Weights of a small transformer language model.
Size: 14 layers, width 128, 4 heads of 32, MLP 512 tanh GELU, vocabulary 2048, 3.05M parameters.
Architecture: LayerNorm before each block, learned positions, biases, tied embeddings.
Training: 120M tokens, 14686 steps.
Each number is 500 + 50 x the weight over its row's rms, rounded and kept within 0 to 999. Layers, rows and columns count from 0. Numbers have three digits each. The size before them is the row's rms in percent of the matrix's.

# layer 10 MLP down (transposed), 512x128, rms 0.171, rows 298-352, columns 0-127
103:578562524484464519445504520490525550474582553439506449560527530485486596513500429426436473534512548456469512580419453467532470548521478539490532454485498487534474533490477583512536463444569424548510552585501591533535536458445429523513605451405579482573428441482435522409482533471433449518487431470463467471473582484471464552499508632507480458439521433566568548551518477432438409580576
105:492492403519478466542553555520556414488610422472519517475597453558526475473450379512526542549520475519539520501574574419487505478533610505519467485517606547447514505482488595504555414491446577574467573479484520527352454473436443525491515513522441607490511484487447534406481521459509497390491441416490455528418475485550532501480513581499481482502553530500530489480472587427523436534527
099:453535508571490531438462538482499449559526450534517444506470473595558546538456584432500485508513570578549543531532530480460472492525473433421481424440629463448588565462442466472517497531468409546468501505471519469382423457480495536509404423486482524479542526503480497499493566572589450610464455483450619419411561540488427553531523574462445531509552498556500461537550437548548440491508
098:485537481519572449562511450458460482416490502519540465461490370438532527503520569464557480546534469457534525496457552482421454450546526571526500468500394479486494469501357460468559405438539561565483489513459515553563424416449508494471508470528512606529426479501669552434534507447545511440530512509508471486510623572543557451521472575472539586448428477557507490503491551532521503579521
111:498487468551469487578471453578513595512551433609496439533506525484446508445524395503491478479459563532523443413414479353499497550495560493490516452504493543541501516430654600508507535532471514491488546522440499568494504455473463555539522478490528424524566556567436464490508476489515514456518439416504461532469489410521429529519495561520389499493499510461510448446569466502455559578659
080:498547438473442500522479486546535484528512447518449436494547534459533494518581509379513575494463497550486456479533459484489504516460517454580561471457591484572551482461564557431455480500462537497541572576474458513492488480512424444421413495486491522453480507470479561503503513447541432511545561446474537488514564438489502505484478268606528530509547480472556583387506490473542655543530
101:457511625573568459444504502568561414477533552478441489500570613463537506421507471529451514455538503494541501490497555451449436500459463429479515537461403626544440464491355485494427526594502510434518484552471452502558498521512451582526605579569489446520540472588450516529508477562504501487542483511493563505473535412505482565528491525475541329479562529485501495445523485467516467472525
108:447554494590506531549472460601556444469549497518520489452436558461504457457441575522579433440582483560483516546518500447487482462559472533430549468486509446578595572554649568560496386514476487549466496528454456504468443486535486467475488473438483512473552403487438476522475396507473520520496476481512511509476456594582421556541486640540496493491557461433468459495568522505516405449433
107:457472564486502479596440507445523463481591518513560514510567487550418567501455520437525534438477586538530449586454567461409617460526493485529479478485524498428595525467482533549533402406499579504383574541442604488483537445521500541514413506527481477523556461382462566504576467447472523498516465445484515591506518451484511531552523447430516490379473481507531515493482601422523500491526
089:489492431434579475544512531573567510549496495483458500450520636511536519539510446435537469621479507432462447605563463534469493464570463392538470442531593501535524473452546501558430482574470561567486585520466512495514490527563465441422467513455510540458491458492383468605575476517503528489515504436506525467510485458499461497493531338454547512476491519471634550458495451478471534460580
094:400476495507522510474482597551540493559482447509505582486608528555469512493456541421530474494520534533510381485435448486513500568468482444485489513532480419423566406514391552516540461564498495484529545567469489550453461499542460455599465494476431440486421506531457561563572429516383505536452525571483556467457458563508483491566596578590479495503527545406527447456593445448480440519539
106:471494478506445476523491527526521397502494449459475473440471591503519447545480481511534504495473554566515431525512490428546451508564489470489483535460535523527508524511206569498514477466569519509508503569441394539468487500507509510520514517520459498541479503477741492592519431505541495491549505505488510568496568505489486536539465558495491480535479489491471485478525510526527382505468
100:602511503431510486488589496451503461487553546449545558478457527528579437502480461545444455508464615354430477492575538422457484608482446502562430534482554528453524590532555340488505492596533506461555492537481452568451494486499516465504453535528500433465546404562485559530413532475478513537468510481455494523503552446563564515457546518459508422631490518517539479450514527426518503502459
098:530578602556487431477534522413550481441404482485466518590466539568416566553492441469441513528527480475588452597449515473415438420552446556536481469521511506609576466499465552508458516494438496502436503507472517489519463390526523533574472483474538430577508564472577524442534463458592529605403501516500530463499633492542541551533502512497548496496481519386504446458528473509489422488506
095:468488497520485440486542366549550452405568471452497514530547461477562558539556470509555541653401467445521462489431470384483440434507580428385517519577523500424560538551492460529583547524508472419554496542501460459477477505463465432474514423589428515483538436508478543483528563515497558484503577504591554505506466492543579527442498573479557534465486506578457523536478442502427480499525
101:486478614449527534575511527528403435423470625415512503498541452588590552517451530448499480492507487356577445564480498584439416540533506475564519392555500529514494395494463412570510513522412508559454493550538506497537503492565509457497431458517493491556463467479663504493498508530465491536533440536542550492494558526550551479481570459474566509501547518412496455433537509481470509490477
104:504476499483541469554465425535462352565481520529459533531540502488578504488564458493448503450510423487521516525463506547457532392599523542483531498593545500555518554440520435492434412539443488402506497415496423481527477537465487505515494488521490583562462450549399485582511447521570427523480471601478559557533468549468471579514502509494552450420441557598562457479473501507649467427494
100:473515470515517467541487508450497435539523567439464484551434506441503526518520500420434543530510378436557518558559510367499511536537511452530505489506528525522520443465534556479435490502466461454551467511559427456500528541398439589535624518454502543528444580459449573543537516466506440499483446517463456486401515579536478474475486673448439546522574470447540473517484560591484417464602
095:492479529491523548523574497568506445443567527601534623506440529481617473509544524562549548471484467391565496496489458470480474508594461506490458585522443472491519527424522528466503464494609540461394569504562484444549593465592505467475497408406450458494529522518467528527532503465573512472459435522421526503542523492501456577429485607442455484380514558524476439470526505470447427469566
102:545368499507528424595440488450561485490519488500459469487466470486529538456523589477444486468442536448506550514553530488564504509509518487484414437511485493430567429587460533593431440420510542548487468431522522568471471439473493542590554490598452554536515585547569408460515587486486417425525499360492476495579555522544469475471558555472498574441468522532474506446507445517562467598540
071:540498488525422560510455552462444476542511524424453529539523351513554522528508506476431493425479505558485368537520532551528518499469563455485538452533502487539564481454598509501559528461406513535437462445481525412450421527463641594546472438445461560475573467456539495459495535502548505562466560525522516429533504448437517478458460370474507549440516524495535527447502529564561561629505
104:441549467442525499516443551461526499544427450510459564536478529542467499482456509526525507513450495505538529539473438405469549569526438527524507336389552424522538483457469455457610425475437427443432494513577528481406456454569499554461410521485535458478500451490590569486570515407469413607574540567563555469508528519549463450603508461514515514485547497510543561513516495581477550521521
098:566499595504613548513475467508504463471577580513482503598458516481432523490468523503477528483462534422487481544430639426559554436529497493406434561517479470528519511560517545494441528481534549494401537488535429515439476415446574440422366459535586543520574507517502488458485527425405477553479464505522548490471389499472482571542512429526501509549504442464454460517461560592545536527551
106:519570432518533538528450620593531389513513495644522509536500401423549533515454554487493500494420553560447566557430423460509592492576460440513494509503558550460495520521541442537458562445478552495446505546487494503502555535437468580451450481435465486407528520481472616553511499445515452469532448461519486491419517492550443413544447511543434448455618444477482511486440552467499548538526
084:539504499551491408540501493526460359531493468521496459469490526514497518563520465587476526433497528551413462517487449521479387576565478443459597523558581453531475417512550562547500509460486613487492459524573571480568473516440514462506503483478483543536564488527495404606413374526444557483469432508476549437500387499469453551485545539546488459474550569443557528501591465513453485499406
106:498465470533451543496425578541482502512571464534489510450499519618546542463510525456525541466435459500523471560558511635439500520427518534468473519471427530487486594511531504510566522495479485463488549419499555463522444474521441536528552597508454489487508536468518513601460572449540436382465363598455469487509560449553526416470420466463404486522572549564445505561479471504548561427390
094:451500461454512513411482613498534426417511494467507496583484485500570537457426528509489411435465498518485598546463471502500567592460462477535518510503552520539569614523578473543484515474514519546436417556497411490520474492579550520447482514488459508497556532459605402455448358504521539545518452354549470571541540580543511459441496474534479513550550490411527468460528490476483538555415
100:474520527469537573475445443478509426463490490491500559493545482620458536441568457446492514535487534447468443455515509488538503522511526513457461442391517573521602544555427531470552442585497539494454538555528488461510480452422500487494521555409436541404568537473613564412434344574495417542546485569479454580494528550444557541439530527461480506589497449560513512506460504480570463571524
102:490476598506439516478521505539399399530438554535503580477515506506454626608522465601453503466450411558496475546475522469544612535469514564394536398501565507542439485444444474478418485547472472498462427444470405536551488415527506518567455462479550467558530501496497530606539509583504586531438507533580501508466449582477492479471566482409474480502551498464519473465560513498475522531443
094:482466498530472438394456536404518503481531428488448524533528538574507474473465496505519498493542502510417420520502505554534465511471534375464469559548624522455577546552475480540491476572476484534473460573491568504501465555517520461518509447412493539409486470395545504496570484477509507563547548511488528536449523518598544520472463647598476649417539461532451490499466457459446376446503
098:477479450472528539518444463573466500485527517520482534450509549486487516599546468526458595559471466399472493475504537506434466493483431454482476459447506548458469440530545269443520558551398566480483507530510483555554509518552486558553514550488577551543507544470596483551497464442557495542523421504601487518451482550524518470398517413528556460592516449473491491541514424447523596437449
106:537525558494462501515479529530463471504534574566545428515508549457509555504410475547536477520449546560572609468513567540565523537521445448537439528477462466445441508383537466441389485518404518494519572547507506525471507455555442533508455431472426483505518460529565472481511626489486451503535500446512429324531451541526546502547560479532397442482509495510531449431518594481529626548475
098:453519449465459482533449493550468514588449504479520546437537484398447465510434561556427599498467518527494560481558458475503524488549461443526474449547526488491447612491653424529444489543488609527488498594389461546483454443537400542487532513504506546514493478486480589580443616406463529508564447481497405486548522508485471533575523602491456488534487451528516539490406485491437551511539
090:532462477561490507434527492556501507483523550479483477455509486521485503473521405477424527491509488506516422552571456473542502554501486452438562590478603490536476472447486452506486513560543588497491534509445524458514448483484476427490400477434551522453500400512444566605524333483521453607605491522513488456436471490581638469563569441485495499505486522541525449493535570564597412419541
098:443592520482520492506520539506447445449473504518466503524513593471516416500537517463483553546532456418553449542496556406520435436446465523562474477534371597516488504519311570501473546441527496467475502519515503474550445508427465535494488424477497526573520442498556551533507563528545508427461562629403511460570541513604554489497532600490561499548488536503486475460567497423481435438507
096:519519497481536422531485502550548581521472570510571475479526504488488464466503486438450482448470568441368442526485553464402433514536477510513539479505478488473498480471570387546518562522539509522564573441431563536574470514501483442486554528427489556475493537496599522594503530434411498495499618461525523477391585514559536489449527583605534460483554542452482516452490429524534330494494
105:495510494530466414550431492548515555468518444471590475493480435509427485504418492571508486445471607448462428585462459502554509473597580608515501558531516467558528473519509509486475393508565508531378436465432595420525424476493480458502427427438492579537585514525488505448455448450517459563471498482504498507468555498497509549457617599470515526576505519477475516567534580604539471539475
091:511412468508467470432376475527550495532467540513549483474411561611485425454559490584398515506566509560456465519476407490519505477524450478480469513524491510566522541503521480533527545550474520516482529477484465526403449651442512538486560520407505602495485565412575513590575341539539447450557494600560468468494444470573511543467548503459475460481490455488490530490454531554494548499507
112:429451514425403512604423515512475495465518552522458519515496492562491551464514581501526527552483466478460502541466529596428518545534503508482440495542520523544550598523544450512484546538412510508485579568496441514506505455516535523565366397450424424466413438461569509561517476594549486511526393509477473528422451520508478615514533456544471503534537562446395531580475377548501524468487
089:429542523447393508542542586558512489477487587516489444523464540525435572524518431467585457519456572497398535526501499387548461603516475531447506472397483409572449519451530519522496471536519457468590453434496506517573486473530537471495425488529463487499497587495467501541597551424549518412504501463410554590476463531551599491469580511563511530462544554519431423512501457436576529442477
099:553603460406528488483441448487455456441483560497480487478495566456490537472474576427508537470582539437608471517532568445428505535470439553553434580458368464458623473597489426432486421431539565538508530526532466519443437450481555502520449541498515535534530490454513621507399446497574515448519518487473452486553549495536473519455509569487613498545508463527476517516580522463483434548490
084:575459561425523546472455527532502500518501524528501458647507416511392559519521589537438520420475487556541556403516411489398479537472551460541500513569384549489423472501640626491453534506405515546518424510461480447455521527524509473517415619512448459470478494499501441540511529527474546501531537476498449486448521425471514536471541467499452448424512485527523508533535481426548566527439
111:547493474486419543470536579616476560572406463606555530527404460494453483482555438418559550551469549567564496500528387462477507533551578475598468460487477438510482521478583423508415533479502454437536484505527441510497550474516473547523528554514518518444498518536420405571530505425531492402477538563463462504537482449443540547460493607461514488594397502572495489488435489498462437548511
104:469457358483556457421512464498507430506487478560472466503464492535453557537440578578464595446545511545545505498528468522481448491522573513502455495429526478517470521408594582529488459539453511464524516483511483564442532541479441517372604493419582580494510556475552430518535466456526472511509515577469531555528570602423447537482454431549510494516551446543533489495499417441483638502405
096:461483475524571542575521435514560421594576543470545437519584532442536476530500524490529490513482446457533540488450521561478533529499521515401523423549466505438537502541442496439499483528468552496563553489465556414467546535504513415464440561556592539610502481546575502501518515482444482410565466491573464487490400529510578583470568459427507424471384444502537473498465497434494330498495
099:536468538499459525580553510510485590550486437440550525433429552468550468552446512500515494548458579493509508480509548622600453458484509461571512488547540453541464475438333540493530437570551473510552523599525524405491424546469527404520535462443460510548432483507585470464543470503520497582498534530421463524562481455388507514533496552452518485460478462475547375530587443489569450481499
094:484448522535542520502383454543435490477542449521549470537516542507546443597583427474471486521517402533537504500459512617522467562473492422563575476535456470484488497494589501524479495523454500502450482562520487428473495514515534480484520620336583579495473575492436399552437446556483549577454510469479492469496605546411519508504508468491445497534494584406556419534546518448518530428534
089:546477544393501531538450453519473508471508430555513511481450509487480566509483482578554570453474557596470520518462483351622526457535556490449466467513414426424527472493620470470498448498478471541448565524589534465462547502461461507532532557460503563550522546458453528482489507493474497441470473526491492597400489476428486467595524563532507485494595427558472534414485441416550540509636
097:454519522558500485459480503574508480559607485554448519458491443481559501474495497519582452434468545451517524477507451416501489549467469545548493433457553599566414603525445405490433514475481560502601527505520396490487431501512454538473480443416465566559483621426553504608446433571556548435520556494530484456436535559495505579405511613491536500425548505482491517504518561481460437504508
154:497519526519483527416433492478534576453580548486468548532530452495515554504498491524451428419603504467498555573541453577481532527534520508514496527452536520485513555523632432467517495470461443526447441577519504488476477532479550487485494453532543483524494499436438541439489525467508525582458485487490501484514449485388431463486427305544458505536507475539491548466471572442487730541491
104:582473524512547481496537535491487479491460450437502541501562458522517501401524583551560460483535512492410452499534475572552547444538462497490499400552477470432467465482458377493494477503567483465413451487623542442543560494543517499495477531488437399474520445572513509498401510395538484592517602568495548487511473447455553444496467371573430462475439549545485520491544509517570630541537
103:422500498609557504634516485470513447562457519461549433470537571501462527424444551570510494543567451420437467422490562532505470409500496537473543544456505502495536399475496571489504427511501470460545576507404579534524470456545569496532527542458512590523492501474592542486525364518451530480548465447533511503471543516495569540491473554556639425415446468455471446521526515503513416432487
104:493586504491486456508550536447444421508524471532578530515550392460596505477571472499493514512503546508504483459430480667484545517460597567521498497570499546415547584463597552498530506517523505475488504458569492505427522472447544571468417468544454498552477420460478502575515477446554488456498435492513477427519423536510433488557493342427512487397499495517487459514422516478488633522526
091:518481467527553483543506425432463302481492521445490473563460574497543592489483572500563502516551443496522517581496499569459483598501510512527521453506493472586521532523330482452475494460566469460494520434561504457493470444629532468495421474601503429480514533431481558501454489427452519475514515594528507409515521504507479527489490498497626591440488599513505513486482510499508429474482
093:482494515437513518401530543516511406455453529564493530512504507523482488413497421391571424575558485497496472526549489473540442508457575388523551529523555535517485469578486379521513520521520436483488561504430431527583408465483420457528516490493466420502516558471483579431499550510516584535509591494433588562541468437569560490433580488546633497440535552505528450464487508504414522442498
# layer 10 MLP up, 512x128, rms 0.161, rows 299-352, columns 0-127
101:467491470577591481450551464460481482483510500559567474503589486468476529560487530503512403310507449523453494489522460540499567506485569495493556508480509521515412461582525496474595505416436540558497461490461497537478590543328467503564539446519524511474429540405427493522472472575531394530507526527481486510526570469488582444427482477565504560456490555513489537492439507413528527565573
104:421478520482538501465434441486503537471468468494514507615589517486449406549458464457582528437440559490535396493546530528552588455433532537515468514564571514466518498591494610515463468527531465473453538524629471479542548620374458480522469461501429481455467454591554560429512468491480468502455498474544534493600473424537447518539443492620463550487432505540492413526482530488476517515450
098:456552464539489506431484466422437483593503585466500536541476432520498490517503518514481474480539539527445456458497465476452491466518427591457506544437564471401543465632473470530533419536578476545609479481481519490519520417574555594478470372485480473544464421495528494426549564495446469464481528471510441384530534536513512550451547479626474649580466516527529499513490483450516544501578
108:524474426536467561519405543497432519584401518570548406503477495442497443518434449514421546503514459482495552458529410523489522520590499469528564496520413493591551542608515521484569505488427506536454411572474510520530527454483523478530543439483454469482485455410487415465515494562626564550479533532480514475506475516494553466444416463485368642529462445549554506460461535466510532494421
087:460498492556452577493517592426468541583449491478505469498384481595526470516410502587526449489478514527535537521461505465586506471580428520494514488494394498420466448442541507525672569532455461435412453443597417523500509520413508568597488546556505519499535523551533367523566550472482471512438538531530443512518451498523522493512494512446506468539452517467421434518515445534472494425516
105:565542477541520542546452502429516576508474508581525464606543528481499522405575600448535577478457457545466489491546496520540513522465484454475455516544530467568484555453500493545483427454481422521515590562477511435484544507399511552521445482541452513463563452497500497531464452432421538443481524443592497531594419461497422399533414470533525533371415429552462531523447526620497522521428
112:471466466482546539369418529517478505538499534520460567491507410514432539503521469440495585399485419554512458490404573564455566399397527553484555525556569453526541507459521566398496523503491532482423441475528499510563461557483510485614512519480325480541572528609502486513452558478462480447483438409522508565453465453457458471467472481533460514503532525474500461474522547485423555525513
108:587450502598470463455495589617507575471450478453502489525491462450470438485522454642473494549508463546447538471530460457554480528563505471424511533455386497555452536508499464495606573527476430467397517496466553529486604461498526500538507560504511525420538418497424523508576501490518462473452532474447412370591509507535486551526517473509518551487519513426499531544479461644527550513441
081:491606491557477525447468481556378544512535523452508570523487452456538491553457536445522499456550478563519600541516600471508513441494464502478463463488463583412554471465503534398438460438501444486516396517603609545517519490531502532574529502419481453453464534541525502522498601471536434565596455537454508556551449462525514507496377522517560497514442517453402458463438528472397477546434
095:510506578526465523440523481504475585489512548631496516484490480403362491501542419598503505468484383466542501467509512473518470499541570524507577480483472441506454523573468610519538569574568499476470491471479522456518417491457494558575500410457457522615509390477521593542474511518606506508510458517484561530511402587500529516453490503564508547504499494462532458469369477442411525488530
095:501564507544515552477450505562530495538556488499523542571613394516385486566561486502462522544534382536503595478568427468461597442558507546509444580506388504561457443553434526594551573537359510489497473527455592544551502539482549494467480544466503506431480505442566503391553498517442472494441534511535443504593483484510428481501491481528525529471486482582558496518495466572505557512536
096:446427555514464465476518484482474532439424488478509462557442467484531556511528535459495493440461466472537458421413590522528573485566432518531476552575408551434480552468580472449642554514532421421471450443472463500396439502498572584510472477508521524599514494538507513477493503505590513456503484475510471575548478432519527485438351475442509531544567511426597560445585499547491572520489
101:569489557472515565451522539566432518465526443465523497482468524431515465490519491534521499447493548633418493521542373500571536511482462490425559505546441495362362546540575486513506496448531364468482519464477485562359524462391551603469476446511522603446441487441492534486478482437611522465490533493478428492490520483526495531527517493522489518465512470442528597473453512487527524544475
098:551488466533391475413464437615491586591539544456487541521530505440474432381566452546458447575509497554430502480419516485434502572555531503498469472642520432474529529501573499532439544525462480472483504455436508480545516533493498507506539579518450543486504544425473522500518513464507500487499441487533555552417391519379465461514529491462456507544463385565410483625520508540515507478558
106:542504613492376538432451510435471533572472578502445503477480483501513508405545570534469499507507483482382490494513562512477440495485402512601438498460469539502508518409557518587485495561490404468426545475551459473553525509497528460514502484512407489520535475521504553471557549462461547530528529637507457470585435477385448411545453483488523520541517448485353496513530611476457524482481
108:462443503453497486479422499429404519571531535555569467461475514481500520394494529422499460541540388547515425540559532507421426508536549445549491535407468517539434439550516524485504564486397482549525425507497507546455571536479561488494529397601493483544405474537462518385488494519584536560591468545505472598471553518524494480467464469469390567529532491429487542503582553456440515567507
098:579531490451482415486538514470456520479410544560572477509525463535458439584538522539586498460474542436458581491442493494444556468436446551463488509550430455566454457486576526473458475524531431529500507473410559420392474500510492470552512486520388531468518423497528525548509531439436533486630443481513564551580471547472414538575511490608422482503446530561375489520532549546490534550434
097:488456462592514506570427486529569510562464495405452582552478488495473490428447549578495488476418505562455447507549540560567577424447524559581433499428524502473538480473518515559523572525373438413477441538470463490452466555469488497491462527559468558455587422529541464444539568477428472531397561524460560538449555415455545463496446485477492589547460469475546436497455416460519559535454
107:480467498507495555400498539539519573490554489543533514519498481527411465485466339489475459523452590577495493500411510466512511531530565451490626514556496525511477566490570571441457616496507394546507468399492515435520532622510533572529513477461491444488442451549510440508519499396534519531607477461480417550551439482465504548466458500476447478524455467454545533559476557521421514590420
086:520494502458423593577572437571592466475457494595459472452522506428509443488512387537462545605527450587445497397458462536583413426489462563446507476425450494476491462589537529498487534474565562448547655520529507491501486478517458506532561551568431510514520547525472496542561537480441413446484452515458568529523459488475522501542474488488458506382497529509453476543565472414483505448546
104:522521502398366536486504458405479522649527461512540619492535534472526509464478518490501560485462478461390523481591537525445433518498504469546604453580466506507518410572575486463464516422501503560488493419459546458501570490450517602435513470518491500519528488547479601441462546457493421397521576519475499468489575491428535479467454477517469488508562565487404544519540508564488509591514
104:483401522508526503482509414540569595427484473529519499541542538544490553569584423459437496569516435480495474473513531525588513539415481500536520440531547484495539534500500491530456520387399463511492455507440534548445518535500552601519509525643400481570577489582508434543506521456494362444508480475571466461477430504505461589500412485529472588474542550447459539495442554514408497479529
105:461466453560420470467541491462399483542488541447550562482464497557516535499493499528487466521501505478560463375519529554546411596569502489479490456598379480541408460454485516461612556468486449369463454461625550423402502538458468471522479511574461582593497484550475548445513504491537521356443534474519546535550508435509505537489519472530545517477562504493475516479473525480482560539579
090:485521556443534488600502503384477529446505498518543538505433445470508439628529531521554454475612385471481534488446562505426465474457542580516509459490511565561501407545581467523470482410473509482492448408491550524478457481530483535480536576485512426533453432520398508568596485504524573550507512565549444411556400408429596529528515467483503466505477528568432484514515448482475560523481
107:535510484514463558471475508501519481443535436432475547426500468533543519495524457551405540499483507433510399460529510483489585519508469475553506515458408442431491507468503554397620610471538460428511493531548575368512617459511555499447444563538483467599460440504449525525486472440575498498511515573558454392471449426499470556538539459508588503416499534571445538484451545517495559580556
097:439521542514566490574559410397510504564522524518513528442512503436462430549563459457534513459558547513428468420508607514538480484496524509560487597465494548410407435587551516572569471450500528461492451469573553433417523467471448480593491489478466415436427468474491510469604526531487472474617551576446557477487478536530487447464518492613459510442484547480473410507416522538534503451524
098:507483455641490577486575497469464587560575541501407529507444509547448437470506524466476571510519508552412616464530451490516527487563425458423458568525533436476562472455522552589533448538484520505528459457618496470556507512465543441575457549477497518468530459482499569446483528425500435534455540474491456521495527403497395518445459483473449554473393448499426640499500481519429510539469
100:420491465438478586413467539421492570566549492435513519500465394490508535392499394521353572413395517451480487437546528455473509526502451516554461523558497478549474493542541504475522493446534442459500576500480604468483649487450480513527548456458528500575479492509535513423518499514534491444525470557519492529561430446417459565481501487544532496467479514533449580465574437468562583520567
097:522483547487548600513507506500554514528529467450548544429494458451506475450547538550501494529521432513548523489559496511465480512428574581487498483402534406493460424594495462529524512466444524459512563390547455532449556445439522605541423406578479602582517478538509527452411508564459488462512628506593540590446507508419490493510403477539402449478528514534574544554551528489473509487561
098:545493521582504524425492530433494479533536460628539465602551402508542499510504506522512449492517540466525437570495567463492527497334495521519400527575501454519546429612554445480526509510466439474504504549510550491438516492489550426500463338534473431448478492464467545589514470516452403473490621486486518437468478559389523534505499456482515469506518463482479557531544562588472564514484
102:523428468486466440497422503483414540502525516491544434628599543543497499528494514554408538504532523422441451536443590553524483530538551500456525472587435513487433520520478441510545470539487468478546480503518497494486546539542577530506394496595509615580533410507530552535464554388410466450446554392557534458488505529459470517431405459529514512538434549483497628494462525521527540564513
095:477477518604476496461563446516482542443409555544507528477555416544503501508470542505492467363518449468569503511460432491512475474445547530550493530398409472534498542494535495461488606482514424478531557378520485544547469509460438502516516417509455425452566493515446434451635536570460471537543568475510532541497470498544474482533400503471397473594475485551598454613539522436552515520481
089:457511607536455617533431527475511524480497491517613397521477474460485467512469496581464551475524567557526616509515586480397598544585515521411442525440464597516506465556556530507459414363534452459500511492558505477524465508567562466480497480441482413501400524510427551466489504533614510468526489436490476504441502516490411515447529485575504565444487479484545552518533482500480483582479
099:474555525548485446477459457523438563616564508533476536541498499444412641415556553524573414446553568600537464508530454511510524554566491462488509486457552482557480475476493527542453450468452465478501478429418585503473568477546509525538465525493472545547543489518510415537491461455495502487524499516470504529531474548440440543448461462518498553468383422621465506470356442576400543566468
091:493507531514452464520516527391482426456519470446481458446539519512507487481494502530525471517470551487478542487486527486449596513499492560585401485585536475501477511601560463487531533432549415538452502487440533500538554600413608512549486499558587492651516496586443492500510428563511470507589490603495370469557512507447549445463448468560491448434452558625478535512566489550486478440520
104:562529453555422495467496454530542517552526505503492467631462551473502545408485526439408531388516528503473503477592500498490463519524434424526594455566466489499572495511481529597553440425381484487518466584463485495394515415540594547473471500592489455552533503533475521459519485479526504487561605483536463449531445414422444484466498484564526579464506498552462572536488586452417481494573
093:496504641521516541465445493414501484419584529555571514462585482467525439431522504564399473425480507547439446518502423538568489441597503514493451555422522486528550531438495519523471463445400524471391542510539547478464487441406484610520476502465527468484487493543518579521530454553573496551450579522518543501487429458474587513554498488439518533463494472597500441482481593430525523440597
112:543522548525412560504459495440496546427503496423556435570458452541459477475595529515415455512468425572505518431512516494483598492470463566507488525554535591537436479526601609562499481396580425550419523544444548489546482545490514532488480562502437571496482482579537522499472438413486488481506445438423391409561467507511485461519497487456518486443471604473385476514535535540429534534497
092:499411499477386529577439425519408431579426505513532488428535535388502477466503584512529477442529439473523471454507522574450467517548447526536537523475456500485488498560542482524590531591507553466393479516434508436467556441467545460516505552517454589580595460498472470503471471599527403494475420620585430448492488508574499455537498501599434474525497472514470535496485510592444509477487
102:509493459548435489474466490461495556544467460507477523558524502521424585524513542542539483455466478554501465437501442459565566523492572429500478479519514486506479524474530633488404499492452388465517533471500579476538586560520465543528424518496421482546567409511462406487520484292580555538519511553524473522441454529430453552451466482537523531507385514567459577462492463568480524600463
096:477502529504434465548422521515455497450483479502502567428526498531520421430490417579526484514479520480481419572448562486453475409475522591659522524424573533392519511467544430548585491544476542424526554582541472517484440514412473525513511458510525497594455388483517506480570573530551399497509485536539592457514566440426501472582558503518471474588484498523479456484420515468499512471573
110:582519465505473542414403445476549426533570540541570539577537510425542558465526568442557478454499463549476544424495515523510592548416481484520607569501506529529472421546561548485527509547436442540592575444456539444458540570442524492510453464488370390489595415472455511436438512485543440475508562484439569424487481487476495469433451498582484517493555507498461499429453456546508508520472
109:495476444538380529415565415525502488466539498610494479495467511578475392577466473505427549592565440462500557523447477513524501445509656456482602513456527559531373479540541539581544537420460437507459386536510511479608601486503554459517475518496531497468451511431429482478540480524498481568561500433461506563622502527496498550513469474480464510501477496490518506508441557502443505500484
092:363478579528543551455472511414382456434500488623552478495583522551522442516394523412536559500547427532532465590542514531405424471537520522561530536496462483566478443595553514503510515499498436491463398538491519474538476439492601581560469479472457466431437479488527484552488438542461475557509524515531462583545555459463463391499483486541563532550458519519500525476402544453516500505540
097:589599446553498625459423503552519474400560516543636501576534412598472494507490483505542440515487576528516484491525494511363570484494514602381572502560528484528547526555461479536465591481503543485475475461487472477596612488460523597478449479429558476552511472514533481477508449461515467362482545487485436496458503486551486468524455441504528545463505488528541555466466512531510530535469
096:516437473455424443482496492506435550539495473513588524525448507580498453530515426562485546545515551446494460538435459466456526543456577530542600454556469476513482499475611461448637571553520509540480524575522508464534433458452513548458471466568546414536448413521478489397462527463473440372574525562482459461568493499524534481549531491576437485460580448513591450422427482393511497496530
098:490531551472503486480512459427481623515484502491481480439529576476504488403535527446359504546568370531566466435495546516467481498414432513660441515508548470511469500464506453460484541597557550458478554505559660457471538580543543564496502481551468534580563472530492546471443512460448486494542521550523520475499496462543471496466451462494545490506540527421494509507612456503379471540523
098:517603507468467398545540505471477493569545497501488500441422513471371499471461512561492442483482508535480418433482494446516479494448511500544543478513445447532429412487525580456564554538459527453527539484654556444538507456393478529501489489608483524471457531418505576462537538406484475491596547519492518456505432527450465444561515505615423560415510551534438599555498439504531492553532
103:406518546577442533513471538435527528514474574505521566552417483435469432516396514535459429482486549460478579408514551592412520543560511475510520502497487517524518476528553578557530527498497425495426460447555410429568544549458552546471481506486505396479399483479482504438491484481514538431532525600521449518532455350517476457473475475549516536527412490498462547466442633504414543550486
111:420496527534368454532502443482421550547577516490517503622572494536479505505498395521418442565427519557482542426552468544497521512558478505477460456525484610514489498499512492463517478464486434466496481419482550522502544576495531550592464512483434571426550493515429488462479496518525405407573487475450555531511525462492383604581472469564447481514515477494473573468450444597465504574596
104:546454474448432525518497489469461500489597553532504493615420514577519506424445509416522508534444507454443494543477509589540546490518509436590490591556477532460432558534576563501542455476529487487491481489594487450462455495486510532548471547589462515453472396525445504420484503395491386506487572559475422506585537407517429439588493481543484545526479415481455498473490449572556482624494
100:567553480531412582544516532473478470565464489412575545509447411491561521478593612493547604468479493508521512463491530586503578495562526578466517449549516556494430486564501487505507503482451409464441455454507446490372474485522549508456488400538479494604447474551417604530535523486521520453558507520496477458540448483420453420529388455439433524418422524511484493546502530465513558501446
099:605510650524493566457395519427468467424409589596497543610471488440499539576404458455500524512527458533465559558483486537429503419511525540498562520460534470538540439507483580485465519522413487529476421539597580494521492505501514490463467421468494457568495432414467538512610492447526498553516500609587490492489473473486545511511477424513510478504470566468540537530403475477491534479448
094:564416571428519547494563491402542563393471525457548547460569523467434451517550489545437502503530564601535501460522511477503536453475502565525546409456531536500517507473565559474525556524482549506537481501450517511534516409442547535400517495574528499490462478591493397490484510469457481459460552429562489508525542520344428561519433508520415488401438409517624526488428464453527514490489